Weights of a small transformer language model.
Size: 10 layers, width 160, 5 heads of 32, MLP 640 tanh GELU, vocabulary 918, 3.42M parameters.
Architecture: LayerNorm before each block, learned positions, tied embeddings.
Training: a variant of Muon for these matrices, 87M tokens, 7115 steps.
Each number is 500 + 40 x the weight over its row's rms, rounded and kept within 0 to 999. Layers, rows and columns count from 0. Numbers have three digits each. The size before them is the row's rms in percent of the matrix's.

# layer 3 MLP down (transposed), 640x160, rms 0.0761, rows 75-118, columns 0-159
094:536456495426548442481502498449502511500461476534491522469486506445437496463552486500548516436526497507490547565499493482495454451510480474542566569479461514543485490463544466527532446496527531548477521476492586507390496449457529514507551563497577589550537551480492552480497452448478469484541520434511544484519472455496479473471520438488494564486483567530521533513574489581499484473431520518513537562473447492487545499523406477490519473556436473593535534542582426563530464499487502
101:504361532512493487513476527466463506424503519429546459505531467512500537496480548570561462487438504476611467520520512494436512588404542454477528513566533478522537510577460507544484509482472486480522488512491520489518463452498452507511488422486506464496527546577514516490476520503422536508449532459450471527528497452465471483531541543485564558526537539521514488516487510483553463544392536501416453528533519469495484539508543549575513484496556448499436492515462523483401543530513476
104:393477438498499463478614489538465495471560493491520519454507541552557520572485464563483485537451494479558498529494517550525488502465507507490469481485619461519487538418450552537513440464440459528430529454535535495515558521487518515515522522474454515555421462479439533487564475431513501495522502538498519487506502574477526523534432423551549522528501477554438477527491544467576507408530518494492490476533545520445495517449489518517502447539525480504511398440543504460503486493461445
088:530524530532498413514492464552559463470548483505462535492582510514478543482464495467534511429576414489529586518492480510496487481483561514528476422461555509413535518534430484505527553486441459503439523521522499428524541508543519470546462465521600518519478511412457522468510490403548513455519515488511513489476560521524518480487547462481489517525504477476496504476526569460491418442528482545521487560558535559573519530501480483535467407539439522471467494569448464534507478531541432
092:481534502575523524564521538487545422420485483531488561488508439545499460503545483495450494465498477485529491454485505475465473540507472443454465495473483499503532508536508486528555464462509580498496538499467499554451523448544515575499461526478477449521467439473440523495517471529644491523521424461505522501467520520556524508514474554590551516525474458485532526495474363469486557445449542509506536513499425443513462487455576562537521507540482545527488526481468468438515402509487425
095:485489528512525521499438461533425521521544450515494524522450484511497523460518515508469441468507431500449418541501536513523496421488432530540523560557529517584501499490509548435623517463492505534542476422478508468482454515485453508467463479510455487556508507548449464536491537523574474451567476558474475447472532496468491447513560498470458505545502446519521603475453542536528443487508522504533471466514530493476468503548406574436518458524500511540427512485483547529608459480502572
125:499558464533475489407593521471473582535487406551519529586492481407476498549532476513513511548513559458477521522470509509492546477457527581444513480507476432549513427507446506522558492507478489564465487506499545459566518538506450481455460546554535518534558518490481526467546494518489483435499512580494449469465461449501506461457537444516527509437568426447564526497547447527472512473545562503482531497484475466490443552471482543492519528525528529543476418535553457554462440523482517
076:507558561476502457441460474533473477512458522581445489425445519464471517531439498465497444531483559622525505533437486574513505513543502481486449478598529571408492450426570493539528502491480482510487466541496436489528449542457534426503486538489505443474450545490458509550508497517498488542427584498473485512533468518512518454517481458488448515465520488485547440533478534416508538552487419521525545460513528491557482561459501504567468507474481475445458499496450460460493498546560505
096:525454517529552521488494543479473432435531484516490511526479506526514536539455495479479489547435588499529516492504491481521479468504548546491517491454450537489508522501438478512521478518494540463505496513479524523500413450515461476498527493486576611448476523431449527429491507434603570555559452503488492432517443439491487415573492513524476523441528436441535489533510505512470471438509478454548507435529433454514456479496518431505511533543490495581610578495460469519437495493550539
097:510544475492476425484516470499552529450493448578467510473457474502551496478537516548484526619459461480575413548482531529558514507472478425523453581463526528562475475445502499481532503512446471507474464503515491511445530499518495463476471472478482441514514522555453512482526478500457531498494599552482475539516500503612513567492521546491531526542456448541502484572441572477590485471483552517476539489486522461485503514474516417567540466493516510425491452539483424541549561427483473
106:542484543473519511470506552503535532490483456480515420494504461466513529495485473546526483524503489508475513505506509549538442527540460524479477453567468354464549520558461481511462468472505516537471585506579433443482523511535523556499444554476499531618525536533507485472446501448544505596498463424535521439488541570436544460533432457464511517447483578530461540525556467512540521492470523533420537506499520437476497506390529503493532463457525488476541491477519483485484511432469486
106:567539551486470555456459511385467577531541551564473498455525445439514494560427552491455545423533439493415419446504474426481523474554506511469497504502535520522536441494492435559502502515539511500538526529471444496467433527481563483500477550449463461480499557523527469429472488500507422483536517536436513538478513489446496447455477488488550519565529578512486472506450486510520494522584538546485563484487478564454498471539474480507514514472505458466451447512565548528477499502521440
109:417497524517450584592571519454467487475511417463460555454444550588521498516510455503420525464538472511554435511491535521532548580454532467456526462484563427572480472458516478488504470487464520497488495465423506504509513475495522400554534501515415519459455448436472472519441519502589484531523471466466484499525550502460512508531486453449482501543499466462504510463562443523573513493488492507462514492535477497475539505489527485498460502486580510490500518416518465507484420583510461
096:470485540487498451469446527498528402511578531491415484430491526427507523481501495452564529512463552531496501473588557408535494553442505456508484525505485486445440556520466460522578503484502519437507445529467426444533566561603513493520553508499518435508487505453467486544492523479588512508543477431503500452546536498456554478504500547399522483432481523466529524562523510457501503557487458503481530503502498467487513414507452485484461543433503510521535498507547464446495519511490438
100:474445497505550511576536405469456593495444473455564473524545532498432399540593525476469512536444527516461428542483531437502472485481538523505484509427475511522498544496528535528460493502470522533514528508563538417441549454503445481526554469499479555466536462511554557477527521520425532498555546435451526531497546528479499476493526441501507511476490503516520444527509473518554480473489453544522497479501458547534462457525481548522467509511462564529517432471457606482590486566500467
101:531521568520474463462471492534486524487521578503480564487527559545548525499508564524540445440495465567518554477504508449505533485527544416551448583489517452490488526521490437527472560440460406428492530400501527453539514482564519569492526489528562485419520497482472441466543539573455502487451500454540544443529519482492435500459528520483409482499478511535515427522520456494516573584467422570567455508449497524523478520533449488541483524512498487500507468483507536459531498509498520
083:551553499473523552443468443466567495569560491559491422492468508467570458535442448500527513532514484461466525525517531444502476473499482579513536489475444512454550471542465534522501517545512515468433478479588541501521568422547533485483485483478496505508515436456514458430506480498569609473531551451542527471511411466517542467461524448541459573438506509606437434437512523494458474496477525512523514472470532501494517461534567509549527521512432501497500553508488501476413489534481506
086:531476462493446479516434477508481510586472495560561470475456510549447490525515502462438471535484512473492564534479474473426498469515499541489520470567505586489528498504487454490520557437552513490519490528413496530554437470565520435474481511489520477476505456518485488503588518529499449426536484493496447517438554499495524499436498487461431499490477566561501565508385501463496558563453516580541490518465546419473472496470525495510550486549451546469574539452422553549541532510522446
091:525472476530568445537414425524497483459510545520448525501530505417511555450492599518500562588438454493450491460486519528471426544494514437509458551500577535443471564549593449457495518498484521552507520529545459480495475474480476576544451471578470543477495473438454519497538482473524506467484445491522503541522469503476567441491485469535519473559478510484485529504452516445536517526446415470504471537508501548469550569575501490466555519496537509493501515488557543561489453489567524
099:468487494431467467488468458547512409496478463470537505442509462492566490510455479584513522503461460502524586472469506474482449416513503485553440498514494610490494463438477455470534487485579590514535546512488536445512444411612505452482555442472476484563497521527527508451476524536479466483507458466506543458506475527540470579509545526530500537488528508509509575559445529499477555485456508484549552474494471482481429464504500520522553516521481522490502535460515481558496587529512609
126:518532501517403446509441439521552559483471493503475488569556485531482489500568556504473510562497456503466496535515475542498370509531494485539492492518591469500536524476563515570494506453512488481440501496501492472530555403558511511554517538538593490459510504456443531421558525461443533486475448541487546472518545499541478498438506529500481533558486499428471443505471540527451532393492461513578562480470528483521526484484537471499478494483471529506484484495498508536487552474508369
103:505509537447521495517427507502509492462507452518501576443479516438450493529523469484493530492472559497491532458561424503430472480508504508572478496499530478486442573452542523480516475514505483575408469511525520532545557510480472540465482411462506470501587487496455556551545448523511526477490481550464549432423407503505499474577499459521463489504520454523462563515479534522566451456469379539560517523489552488476551452467474492606488472515432490482457534542446475504477546510463488
100:496529522519419477468482544443566524516491512532543489489495476463499446548470475437510522452541554573502528483475489490450492519495549464511456584498506494433470490487523452550483515455540490485498449546474534502513499498588505418524539534536491529569483430454486519450528574540474500497535527494534545495603530537495462505536564591573515470481558535528522535466525583519484528480522528482569459442463421460514418411517476524486461519477415485553538498472536514492463403485491520
102:447484445497429503488491542547553523432444499534418544450523461504468515509503455559467547457476492510522519487517464457491453537466507484410498435525503538473516472483451530484474523501487521477453452525487585457519524478474494513537436598564531512483508532491515416460501468562509476430466492567532525604484478536436418488543488521477533500486457513471450497528523567565501464500571523502450467527513541526466493525586479456441484504507574530554400519550507480533523493433470441
098:502594472477506527498544518528528577538488586465498503584410486452544432553459509511475484470561499556475571518461457520459482515526481536515457442491442499457501512521486511496521431534444539533558455451464510505496504534436550449499477508522454408511539405439467530488464480489461484463497490520491526499437529510442475538441464507555551532591518508586525502495535427513496533483610524482451521502551513495484494478548474478491503502533552508504594516476504473477424453482489552
116:513509477533571495505544431537430467526585491495530573473509515508475515460527511565519483525508497456550496478441534522454497547468518514482479451534472492456533509490493476473467479478513529430483527518572535521467417553472557484531503523465498576541530541448458406519556548466490484518573530539529515470507520508505486424505430474477570519436489524447513525557504566434481569512504473442404483461456554502482578519551492488507525438511566422555435500470511443500432489576507491
083:472513555513447466519558504521531536578538402523494478452562565552518522482517407463481468507534492462595502490426449538527555502461482561500455404550524539537522480422525553543453525479500551583473547475436450435512520471499449410517468479556511517535503375477523483475474520485515508483483404489550506481479472508504510444461523505486540544499478513502552462494532537575474538522563465473489515484497446455460487483504451499493492508519446471555495467460477472507486524520537562
092:493533493505534505522482446505434475511471483492576481467515514434502560479482420511521481518486508486540511545540536543475523472511509522506544448502638472521497413491480544513518498497507488486498510410450489552616479543437540513463504459452467561512537512433489421528467491500531478498532524476480518535513536479447513564544471439510521494502457541540493516555508466446476500581473526479475483471471502448535521414451526505550470443427507433552493440372470446516521520510519415
131:501460534570530473571447449512498515509443521555506463499433490432501478448504539446474472467430545560529488422493461493544495481489491491485551476464531568536468496538517521597473556468457517499552496535484455515454496490478459485470482467507503457441524614566453547522570509480478546443422471509557554492508489494515561557459534519488383502555468525533552496472542527474481456476507583506576445493507483485485424539526508509462478502479495500501443503493496495528473555461448402
087:542522503487466494533478560456546526466482511502466479464543448564529564456544526431482435447493448531395556483517561509542535533559514496511523511556454500440507414513514435543521564448517510457480506491463536507524512517512488461516416423441421501542514482533543454487534504459463513541532494425460530450487578460435568495480495561499511541487540485517498487528470485431548502593499494514531510505590483463527530495555501493470526449480551480470498528477521503454505470450481374
094:508623546531496487479522529432478505499526533550508472523510460586447477536510479488504489541522454527510422506497519479545438512510504556496553528511457489539544418558578507550525476596478522485516546491453492467462517557571502507511483561509414516508443483471481488522478520474535402553465475502441445495526539473463457452464491509523560460512431519421512481479495516503477451460527511392521435523500447542479462474465409533435492437527462513472477527549478532505572521474530468
109:431457515471498488482509572539478466459490427490475544508479490491506533472612506500539490540501570524525485497513423557522540443516498493515482516465484479579429500454561525456562476509437549516492604482495442586532535477518507494489484551471567541544555578540494456521387470504452505546430528468560462428450503546545540517582521471505489475474522470533483556481554524489466475494486464444539488492540468498482489438460512500493574494450581542449530470530506482517472539530470506
087:491535536477528472525478591474494529550524511432488459508520467448487534521481591490531457514463494537506528575478466425485487475534477499504496461508495506551406483481520461481554536508534527560545483492476445473473480558475493415490474570495501518496449455483611494433449459447475560500506520508456467528475492482434453472538439527473509427542450502537494516493443559532499492467478489510536492477427503548522498466516470404521504530496543457504549468476443625551435427486497586
102:509535524460504467342454474537561468512491529494527464462513514464473499517485544486558495490560501484515439489492481440540460482506450507520473516589495567447492436505499495518484578503567465437520479531529576511489447504541480438592539538506441452526452556438542434552545498491530506430424511506516532518502485504495489458519560558467444460462454505481508493451500453451522568546444564466532456520514426430511502518548469493524520513459505422502526505458427498465504508452485522
089:482468491558564507442526337468507481509482530521485473549415454468463436429483512509485494542453538540485483548529474419542542483500472499447489493543548538501469497609508466527470510496496437540474461531506496491442485488532578517604490446488480477472467490536541522473496506454470483456539459491489517520530542497509466538515483548458492530485488509515471470511527530506476482490493435510459425543547557587518410536440420514462581473518437499482489514523436442460504541486443505
097:474536432502472445604424441538514446458551538512517509446460483539491539411448567475494452568479458511434481383533522479554450548490526477519455565530562508469429476501545484422525497507507425546464430472512460477550532464470495546496516524521523460463487468479493501492541546496533557410473502404472547555544514519526538441542502502511523529540466531508480535544505464582523538457496500481481529493478488506505466462459455525507512523469477506498491585586499538521514524478509463
098:421494554479495535522469480486481468504512491478475553454451523439474490533540540473490521468588479508487498503526350528531408461500510461473571486549539519536498485442538427514438528488516553577503568438508552515479491534496526509497550495516475475472492428441527470587500545480471485448433446527514521580525529560467473467515592485456458491536464537522507498513493473526488515491495503503521619507436516477531534514568509507517484482446512499476446544497472486595476484419499550
099:480525493500529519504465401450564511473576465438478419517521518522508490444493483532483536434521473480531502591467550548518518523512537499503499524546472518488466488465526484538445505531542516425495525508532472537474473457540512482515564514546475592480479538485481506441571492557553573566481478534552519503507443452463495571462502446464472467597507407465520519465447606523477554508517430468509584504458495516518519513526531538454484570460500517482514527470434473427515560519550469
088:521421531501504517504559530514443481502522415526499632496518470552444530519506514451503464505520513425514505497481499441468478548487487440552511494515513428462458493497434466513522513483475568456434606518510571613524589488469500508500469505500454496559528529500547492521520504541480532505598436535454474467508457446484488544530451498501497474433542511466542497486507480549457554495564528477492566440528437479510530471517545555551529560534463504464527484525540459444478475528554439
094:455381532518546469529454509535516567479411490487594495523563494423475488467538505518509454527535543452498448607469501497482477491491473502493471503442547462544562568522483451473456506500483517498450538506502509435546466469589514442545480496488531522397545497453537520492507428492531475432494471498465513480594516457490499484569517527481497530531423413553536402553465527508504494525490540476553528475482461502443508542490491515485458515538478445543540490543526499469487495570520515
097:447539518489496515512525487525513441525400495522465482533514485471590493587467563457538509535515583545482478480512510523360482466551442522503487534521486534399462518486490552506474540437507531538423530504523510467555423528553510533479486506531497529527504516465496518500484484474602498475457533487471528457570499479470460448593502411522489527521458447515505488451541561537537479511471532416458555476536453451563473476511473538530526478493490504434479464531470449519496512427550496
097:464490559479551494559467456519439528521543512506503554464537419509509557454491498443482543485476493480527522489525513550490461470443457500509558580508490514457471490509510549501528449481527440496465507539497552430512611517421426450574506520530540483444429540453493527523424465520441496515529462465520500464462440476464531506485547510530490551461495554488566479537521498514566495491479478383561588507477501507479510531568482458466520561471568539535476543497465477490415473449440540
106:468454457432570414476464504477603492473612479477491510415566469521504451484532519532503484521471500439469500468516498551489529468478430422475467557522550457512512450547525498498477524491484510472491533441446502501515532510514445484504482453516502506546518462500515448479441357497489635420464460536482515539510507485542494485488514491457534568485479540472473422507480477451459470494495494541446454409459482565542492548455478504491491497470540492528528546479535547502557473502482473
118:511504489503483481465489529487514562497563463481538489507509462480460434534421582547520562477495461507361530455495537506500494456551518479588514453462501508535495520471451527494479463521523492495485444488519502476495481497494530528526526530483457460507530465484504467519500482462534417508524500520471479426520509554525569456498429548484496447481480486507523483626468482499515477490369609524474516498543469510525484450549569536644469491463511513535530491450559544531482505554443509
# layer 3 MLP up, 640x160, rms 0.0838, rows 76-119, columns 0-159
105:566423597542474483492514443496553555588415546533516466450549470437570541481486505547512491521490538521454476464451500523433492484529492478450440462477517452488518587490475503446488472542462469478567541451499529517526500465520467521548425532504468473445502524567525469532539512438531481468589502518472482480452469445470504445391506492559593549494500453474492493440470556563527487489433461502530449467542533493490470529471540449512531470498493505573489523489520478487484530568538477
113:550526500537455417503463570492429563480491520463543476470482546477526404547521533443478489517526545501487489463590436525448481551462512589514570468548515472467511508539487525420478469499520499518491430518506507451515541554434450420466561463494472502510481511479472540462548500470502472471537575547534458488462460516499477497461510532551561533492549524588494476520465526472548544514511536416457566491438552510500512485558422542490453474503457519517540493453578492453539457546448513
086:464512505480518554514481511408580484455483482542507516499498545454562488450529466590489461401528527459453481493560483462511476529469490446465481443497458564491492528483524531452550556501445515498449456437478512523461447468511524523442564563480492497531543495531494509557472493568447487496416501477480473501571519429547506460492481531505534564523469518512501422565528497550502558569510590440470488453539508445435475471516521505425531536458499540399553479549527476473522524538543488
109:441500511462534481472488514502461498491445468530545516523546456563498472498487457460440511468478465559622499543487464473469529536506464478548511475465518433437497555524461555518534487523477460531400489542511447478545504481509551606557523553497548531485481483503559490511429515458615491491578591478424468504539506480522526505519499471557517457540511491502489468478547477521495536515513552522457537469464430534495476459566490526509478570482517459475477623486515587487511450496450473
085:549587503521452507526474527515551493480456517509431496498545545428536483510422561524513482547500481519488439490556435535550573567501472562529429523526505506432500526528467503468423460550502503515469520472511528552439448508457522549533459483433532463520515497515547449477470512507527448513532489501475478539540449557469485583547535516541518463522490504485522447491564500537490503499475567543602470574511466476560485455467545492521443518467408499504585513565457502467584572494512543
112:457499533490448510564434501546655503585500496484438499508526561512507484513569486456511478484493558565468499475536470427396486481463505432538516523449450503436547495506520421545517500485469492558477518476492449503498477473465480525483556508482498522484491484517496530445502504535577554527483525513508455473521506516580491577506446528510497434542492515508489452524517431457492548527535445493508493592515380487486461459492498453501581508496574510524483484526546545473496554434477536
099:512529535533456528465503459518511485494521528484529525478532531478518463469442511533498475511453474495537488434506553545500527556479439484479541414467499426449472422451490474447478452595547498557487484531477484503530453482446557515541532477492460473496521539517494521515517491568485497490468481476492430539481525436514507511583577481404533481490508568516553467459537515374496512495503564423488471444585430501525536537541580474482493449457403484509423503534485515460468499426521472
108:549532561507517561529440552498497430520504575492426532491571536466493527516481463564586537522523523565447568560530513505465569452547487500558486530406478555509546533526487504446563542477476523460479545526496499497439496448481464543395474500503579462524458438481481524576417457525521444509439516504497508532547463509520436539484531562509487479559532555538473523483551495548496513485482539467518481535467515539522484510564578499516544544556472478535468548498438513461459532517499501
099:495518517470447449508549572480506575538461441534466547487505513452576495502544482483500531465425520477553448532479487546549544513534512533515543504509433461560452519473529497422503561588534512501489537483464580481500472462546578543484455519491565504424475509470500502464514591510489502500493491531438541522511484493541518431483513393484453450483475406461616471483461488518491562490522532456457498471503504574539418494509515460498552504543562507506479494479424537501525434486478494
101:487472513473490459505484533498504482518497537453585492522541575518543567540436501517451541467481471468472506510411515495483547479481578476512487480436498505418517537513545455503420416537461475505505503480531462526506545504395422444487530643484439494496509583494551476484563506486540561540512482487460514531536521528551499517536456465545556555508549457526509472501489443555472479476533522457475420572491486506489485450501488524559526518459540464515495470489449484505611522499463560
104:510509537500512487515381520449476524546441482531401491498518500423517486498516493519529632474517516475534508492496489592512566564466502466493491538547446488600441486537464482470521452495471525471571469558521552509494523480507553438538548483485461495482451503559534455543582503422551398446569522493503505504480470462470427450515452468479477494560562500489443548507422452509505539493494438514486513534487554502534488539551502518531495487460475481520476437499476523539500516526480554
112:543446471558477540504512534429544444542460571518500462507461579571481532485505470569561502493477544458525516581565606483452569505463481525459585550556477501477482487546456448508546488503433436505559494508498512495553558556516556541429538531464446494483485493520558511502483521504517421465412516481472441543478421498525472521543537464497495491426468498472523518485495450541535515529438441446528508490492546452526514453472491492534491475449491487471470525456401519480557491464501510
092:522576517533437528466496549540453603468514421476472498477512558542574504503518485590549516565531522511497540546467463524495522450525418473516520446468510478521555550510504503511556499511524511497427529499551511530540525517555577482522457482490432461528508518436449468460505563528443458494496481533478492451392491544383396481492509543512476430475514452488456549519495531495487523526470493483511533519471503458523526473476424526511473497504536462472489517503582391479454530515498457
103:500477557494506505498524535536511496463523465529432515480468450480515470530531511435535508455483410500557474451508527500496491489495516597482478548443516502454566623504491515456443476518486523582510517538511421512589537507531515517496458491533539542410550460520490577465513450511488511495501514469476489552486480447534458486461463506449463493532474478456461578482494463516450602421493504510482504492421510514497622508497572494512498528481449437518412496547567463537502563524473488
111:557467471561441481494506490457523466463553518508506508504472414543558464465478550499501550496518496512530500551541561511574508480504470456482506494535527342520531529527453574457459501486541500497527571507422560492523463482518487513401446449473517485508518532449522485571559482465547547515422491486524551504514466495479532509516535492558486489461562433443499581518511553432466508519479547507511478500479463505533554540498504480488449538489587493489567479609443493504467488538496432
093:540467499485444482482405452512469526430466499407462493501471464465474518514550485480482528509535517534483485481486503499521530502500552463555535436516485431540496504496538447498538509516430443529505449479584487377511440541476470535457490552451522503545468471458470534479532440506541383423482423417550455528472488481515493515470484522507518510516536442456549549495518591535493531513471499487515523532467418450495539447471486504488492574546422501525478529453485568527535571482533540
100:506491396484439509443505500499540519515458488467525522431432547455508502503527548450500541472434531455517498604521505482581444451497506539515564522487468511531481540518536410439531439487518426435504467444436541528491531512503502452525566501526497485445515581450541465540531459447492495468514523461487458506510464470498546485531484492506494448450590499475499606512500570538452530562497521524560475500456464485423490500492455519516465520492597529511494533469512526538529612506515513
071:491424541469447503465507520537488459506501511460542463481517427552557495441465501454647468485449555483535476535462592532469552551522566562486446493523499457477454480431477490513497509571505512427504510513520453521572527543442521513571538471516513478496486515416538531476499435464495554503511551533513476508453507533499492497533443464480511462511523530484462546487523519483519597496503445458451495499504527523567543524558542394506534464485453509493543441555488507490540474395478482
112:529528483544542541490561554528471565531383465426461463506563457508606473515424500476523486474424450483524459488428502552500457542509488568525364536503525542574579511535521523492483453494541507500497485494425467500531536473549445573489502490492508554482542521482474461482497517460538555502463447533541450481532534479480529493538423469548498510554506565512497493515542491513503410532523443500487473512530526510508532506540488441521535436473541539530464463509549519475495521573499441
110:527494521545503506504461523339502481503506492517536531513518506464467444537513487545457525520493425478559520515452456599524520516512508522521527507495461504458474519428440531512516410504470480553416558468473525522416488506520531519464537508549505472510461529470571590472560521488511528469468458588548528484531490473533429472449510488479499471514552457438555530427519542557440517558500535434526523511500485472480487503456523508482531480395519450542486489523519428524569474430504474
098:464469525463580546446506525440472560600523525477478564449467478492488436510634498536531500455521517465519447455488467523486478484465535499552457532520476546539521548492482572480549452537556492527459438506510541535452582560528484522531431499485483463573492574512518523507544469470479519518502515489516566540438393487475476527513447492504473483494481443565549570457495583485517457481462470448477533502490516550467518509528487516469542447470485454444476447451571501469560527521518469
106:513504555545513507495473450440465548526514501494419516413479485594517479491561441429530544501526501535499533505539477596537565555487467515482487459534554467459539510488525503497493479483570504530490571476512473443509478475517469481591436454489467521451468515435465434473544485519495483547532463593546437464452507437474469512510512476517514460435503538428463450462436467481561547538559486469576533485501546475553570501501390538507513498479459468473519430496487559470504487491481522
105:452511499555546436538446459489589501483511468456443491522577486510504444461576494457516507420487510487488471531521502524512497521477417541390507523536499526503530495452474535487435500559448543540577524504462561473485517537513457579503536523576535566516554495477515523492512463516497509503494430553502521528523510477402444484489528431491505548483497540512480445527442475458556462499547523454565484502509586519459517444501445512449477553520482472561389524497450448543469520495449500
112:495523485471523562520512372473555526472552549505527497566474478542516436482606522512493450513482519462615506472491524484501412520531558495562544555460527487557501489544477505525477535483444468486494491434499570463564531447567494525497454473548423512526524438534548499493502485507482433560495538459560481524577538460474506552514551465530499533443478514518517490451472534490456514568547520513452507447575527482459508434546563498555498491466491460497532448506430544483487465479474470
112:569567519500495511518499585520463501556546504477529500498502570523558475530516513432487597484523486450479557541458520524518493578618462508517556520549524508484457502550411523519539487544519509483514457465548522520453533507463485594470534470493465542556446585527525479525484488520508499504529544450515492472515518492488470459512407561509583491482477463522486473524514532430553433576482485475476517535473554415561474457503499455445503492529496518563568478540546415486531449518511472
097:467460467565506484480414581544545497558523494490447411444538563492480535484581569513482549535592450499553498550465441493506555588465495512449498550502575441497484495512404471559395482534510507535422442537473498463483485478496524471492505556514547525504520473492459471485532512474509518523427452465532511508493448523482542480457508477532526526464518514527578472472492462523453492535474478499473493553550495473474513494502496493504519482338536490547491495528539533488470526463530538
102:510497514529418579503541473509495496470396458519559519582499469580460457534570479449461523471542519458510486525486459476467508500546449515490518473521543553477531519452543490425513506512451505484390523515553466539533498426519525538454423491518472530459493567447475449494443482495506494539536409496458475485497472517552469539469500494541495476457531470469449541433577456520558463550551482452462455571445501471498536494508592491544544479443556506483516453516455543500547544549511491
107:475578482596449548501513488496512502526423489515518568539522548411508474468514489507532550489452525473491534442522472481503509547529503485423519538433482491527453522544525523526516461620459474561491540563521448444564546438490459529464456521564576518446471531514513536452543498473505458505527475516535475454480463500519558525490527494533500540531532447433481533542457503563477482525495499524551413501503530531592463563524510496469489579425523503448420474537443506469428526488519496
091:472523478503536478491505499535597491528515481546432535433559495480496488514524519572452564494486509565536539512496546524505417502530553521563476525510513529572385466519515480421452419545558537545505458490468580521481462550545531467529508497467447613476447449546444496533491451477526496488488441507554496559498504489524473459536480460523446441444471460494502601485470460552440550480496550516510470473519506547505513438515522520520500478404459540446525477477486498524504473503448459
108:500565559504478490451528483473598513537546450455489504484559497461554580450565546500507474459431575553555529475480470455515534538479471517451500518464538499466475489496516514535473529488473528552572505495460498483551523478483507525550504515493577574461520463507512571475477470523547509444535545513462503458442390442563518494521505434500522429453457533441584524503495543522541545538480467516478459518550486555446501507472540511548509488394511503462499488515512490444518420449586455
115:528499459494490557446533522484509473464473494481472407511445481517503480525499544576503492476526484465518452438457496481475541453518455485529419561488519500562489526456519525503522442532558479477473539475527584530509534524504507536415489504474449457494520537460584470557432549515462504486503494521534540524457525526459477538535554510443551509487524454541586524461446444588502440554447444460522519442535536510498443516502434490564599469490469537502585501469424598480503493467492545
096:496487471472544527548542470546559483492427425504442473519531510577465505486480481520392499534512531480545563485461524517471471420495518545427483522463491506555476469517537481579533436467534497524519475507557495499431567500491498541492523473505496544486498572515500556447539543480491505543498503506532488535504538526490572524552467572482527427553546533551460575582503514434484468427535471452497519436501497546502532507516497538538466425512489454417467529506541552463532588524469405
101:506547517496617425371455424554555505535497519472549468460478480493538545563479475531446501525515585534497416603506478404509517460526527529427461507492513507525461446540522500488462505508521507490479479499488556494570501507499504449503489484497459519478450469513516513569497506554475536484440514430503449503541475472471520495566455552459434491450520476547510444487489443508538516478474542501553557565532524521429531463586540476553465515559493496429500474502502507481492491433527510
080:458525495520503465543388509479515593473537547482497452429471522558539518470507538495526494472516519441569548506489511476488498449466445510439432574478554503458393474544473472473498473533456575479450413508553527551515521450574530551451488518510511498514547488543512412554482467484570504465490467527474479441478516504515461519488378511504525549487497552469520523546487482512503502516485425472515545478492559470463443530530548518486470397439517494513509534534444488520507485423487522
078:495440527525558518415518596468482506508477489502494546522515509469539493487470495497452541496518511502555540525468442478449531538546462485514552511516489399590515486504556538537556458437533475572483575490420482469481503489564487492475455558458453466636463500521520594509508416493535492474442501483566522483456513548546411483461480499540447523429574433482504507450476539507489488458556517469553499485490521516433488455506541478522486466504536463549508466493550467508488525511457457
097:414544580488527567531479510445564502518490472511545538512425554514458448522538562503527552485493517478563523525492454591505505432525475503509484512492421473493503496488511536487547498508469504503536445525536388540495500454535471583405442483505500417451483480527435482478525470467486564511499476450484522498454511501461520500467526467455499456501530481545496515383452487412479469451516435419517516516422524582451481542532549541515484471539510529565507466496527514519453469491462480
096:464493479553516527474381502470490516582516516369508501526480496528538506479527516576487477430518489525512491467487488450506515500551516529507582499488481520518459486535511476528490440494491521545475480474504511508472506531506504498520559514547514542502536541455496511435541549556498471536472560545514454515487513469529525528324539511453496475484504449405441579456408544490461496487441485487502500544393559520530498536481527495466470504485493470511497521521487437523469616545522536
099:538475517581481458550472487499634539536450430550556478473500523567489482475542482484529475507549590526441484490475511489552466599466554395573500541469445514511476488482544436554460467519471476474540491475527490497452512578500530520452492508524471576480539519462465547459456508528481536522480502516484486481476487514546525568519489462467547446522505463500488427618530425489461523513447507517511494495458496537509480417514489485573523483512543585489501488512464458533520516479426495
094:464454498454424545521566505495483522486516495495511463571407430533475450492493501497486446527536501557511470452565490497563542564481512522539509447546534441436453518400481479559548475505525470459496483489528428501475482539458507571508520564424490498516392547523507472561515498524496489606430461468463469523500555487548479500491490450532527462535536459505479433545449507451508521513544564534517491487526551489508553530448512512552534540498467398479569462533489477568508550491511491
104:502508463491484466533448517470449418484485520477492464532524436574608517510524514500507577493515518445519510483545545524483492507432560462538583504440481580487549545462515523391475534505502494503526521491418482457448392526506453520471492522544546477523535581543499490556550473501497532510508465431511449479560419520514519488520512520426506478510489445480543521497441505502422489489541501442525566551479490442460489448569471564517495524528452501495514585500484453463560505515480554
100:573516512523452511548453452489510567501472514441565487462435465533493450429530583475525515513538502497517486530444545518522487604556427489513539495387552553562489603536454532448485482492464500463493524495461510470518563537542457482479431587488585509488488525465481538480518437497485542516473490534531474568516521453484462472480502606524456565503473534485555519518538524561518475482407519481476530566462472521531551498483476456450471521476498459499500475476495496475563477540466517
094:490495479510509493507485525533609429485499531521529518508480473489512501456538563460478493428557509535487562478475439503431419523527469496498515566516528455428486516548455444512426487508529549511431524509478564479471491455507505479474519440560541576538536495471476527443501480496574487456479585503512501526524484420522499520528368476506579534596511472488450509430469460508475480536533550440470474512473426517490475506432475540524424520478504480458469510492572562471482518529563521
121:517445580496479435433505518556540488491500544481473513441502530470461480493459569577508494549380468526466555507493493589497491427496517545499462532512498491476435539505529493542400478600495495462530545541527488457543431515550515496480499554458463517529563501408404494475460501443511491528506443487501491528439526458568506565499473504447531491511531493445522513493514458524484503499509552500510436527540555577521550509458501518516575548516491590456472519491490532483516530568460505
106:482426494492503538468532540471463422464514470474432481570447528479484593589492568562479496531497453486536532531494480451524486523509515488455426490478459554489551496498549473430530521500488499426463492530413467501525496568522483516527465514478455527485583534400465504417545471541456484436534495510555503590563417513516547504539501500469449445500489488460497494526472464507521523577481549556454561466475532517502556525560487509449565527514541492524567566554483513462517502516491496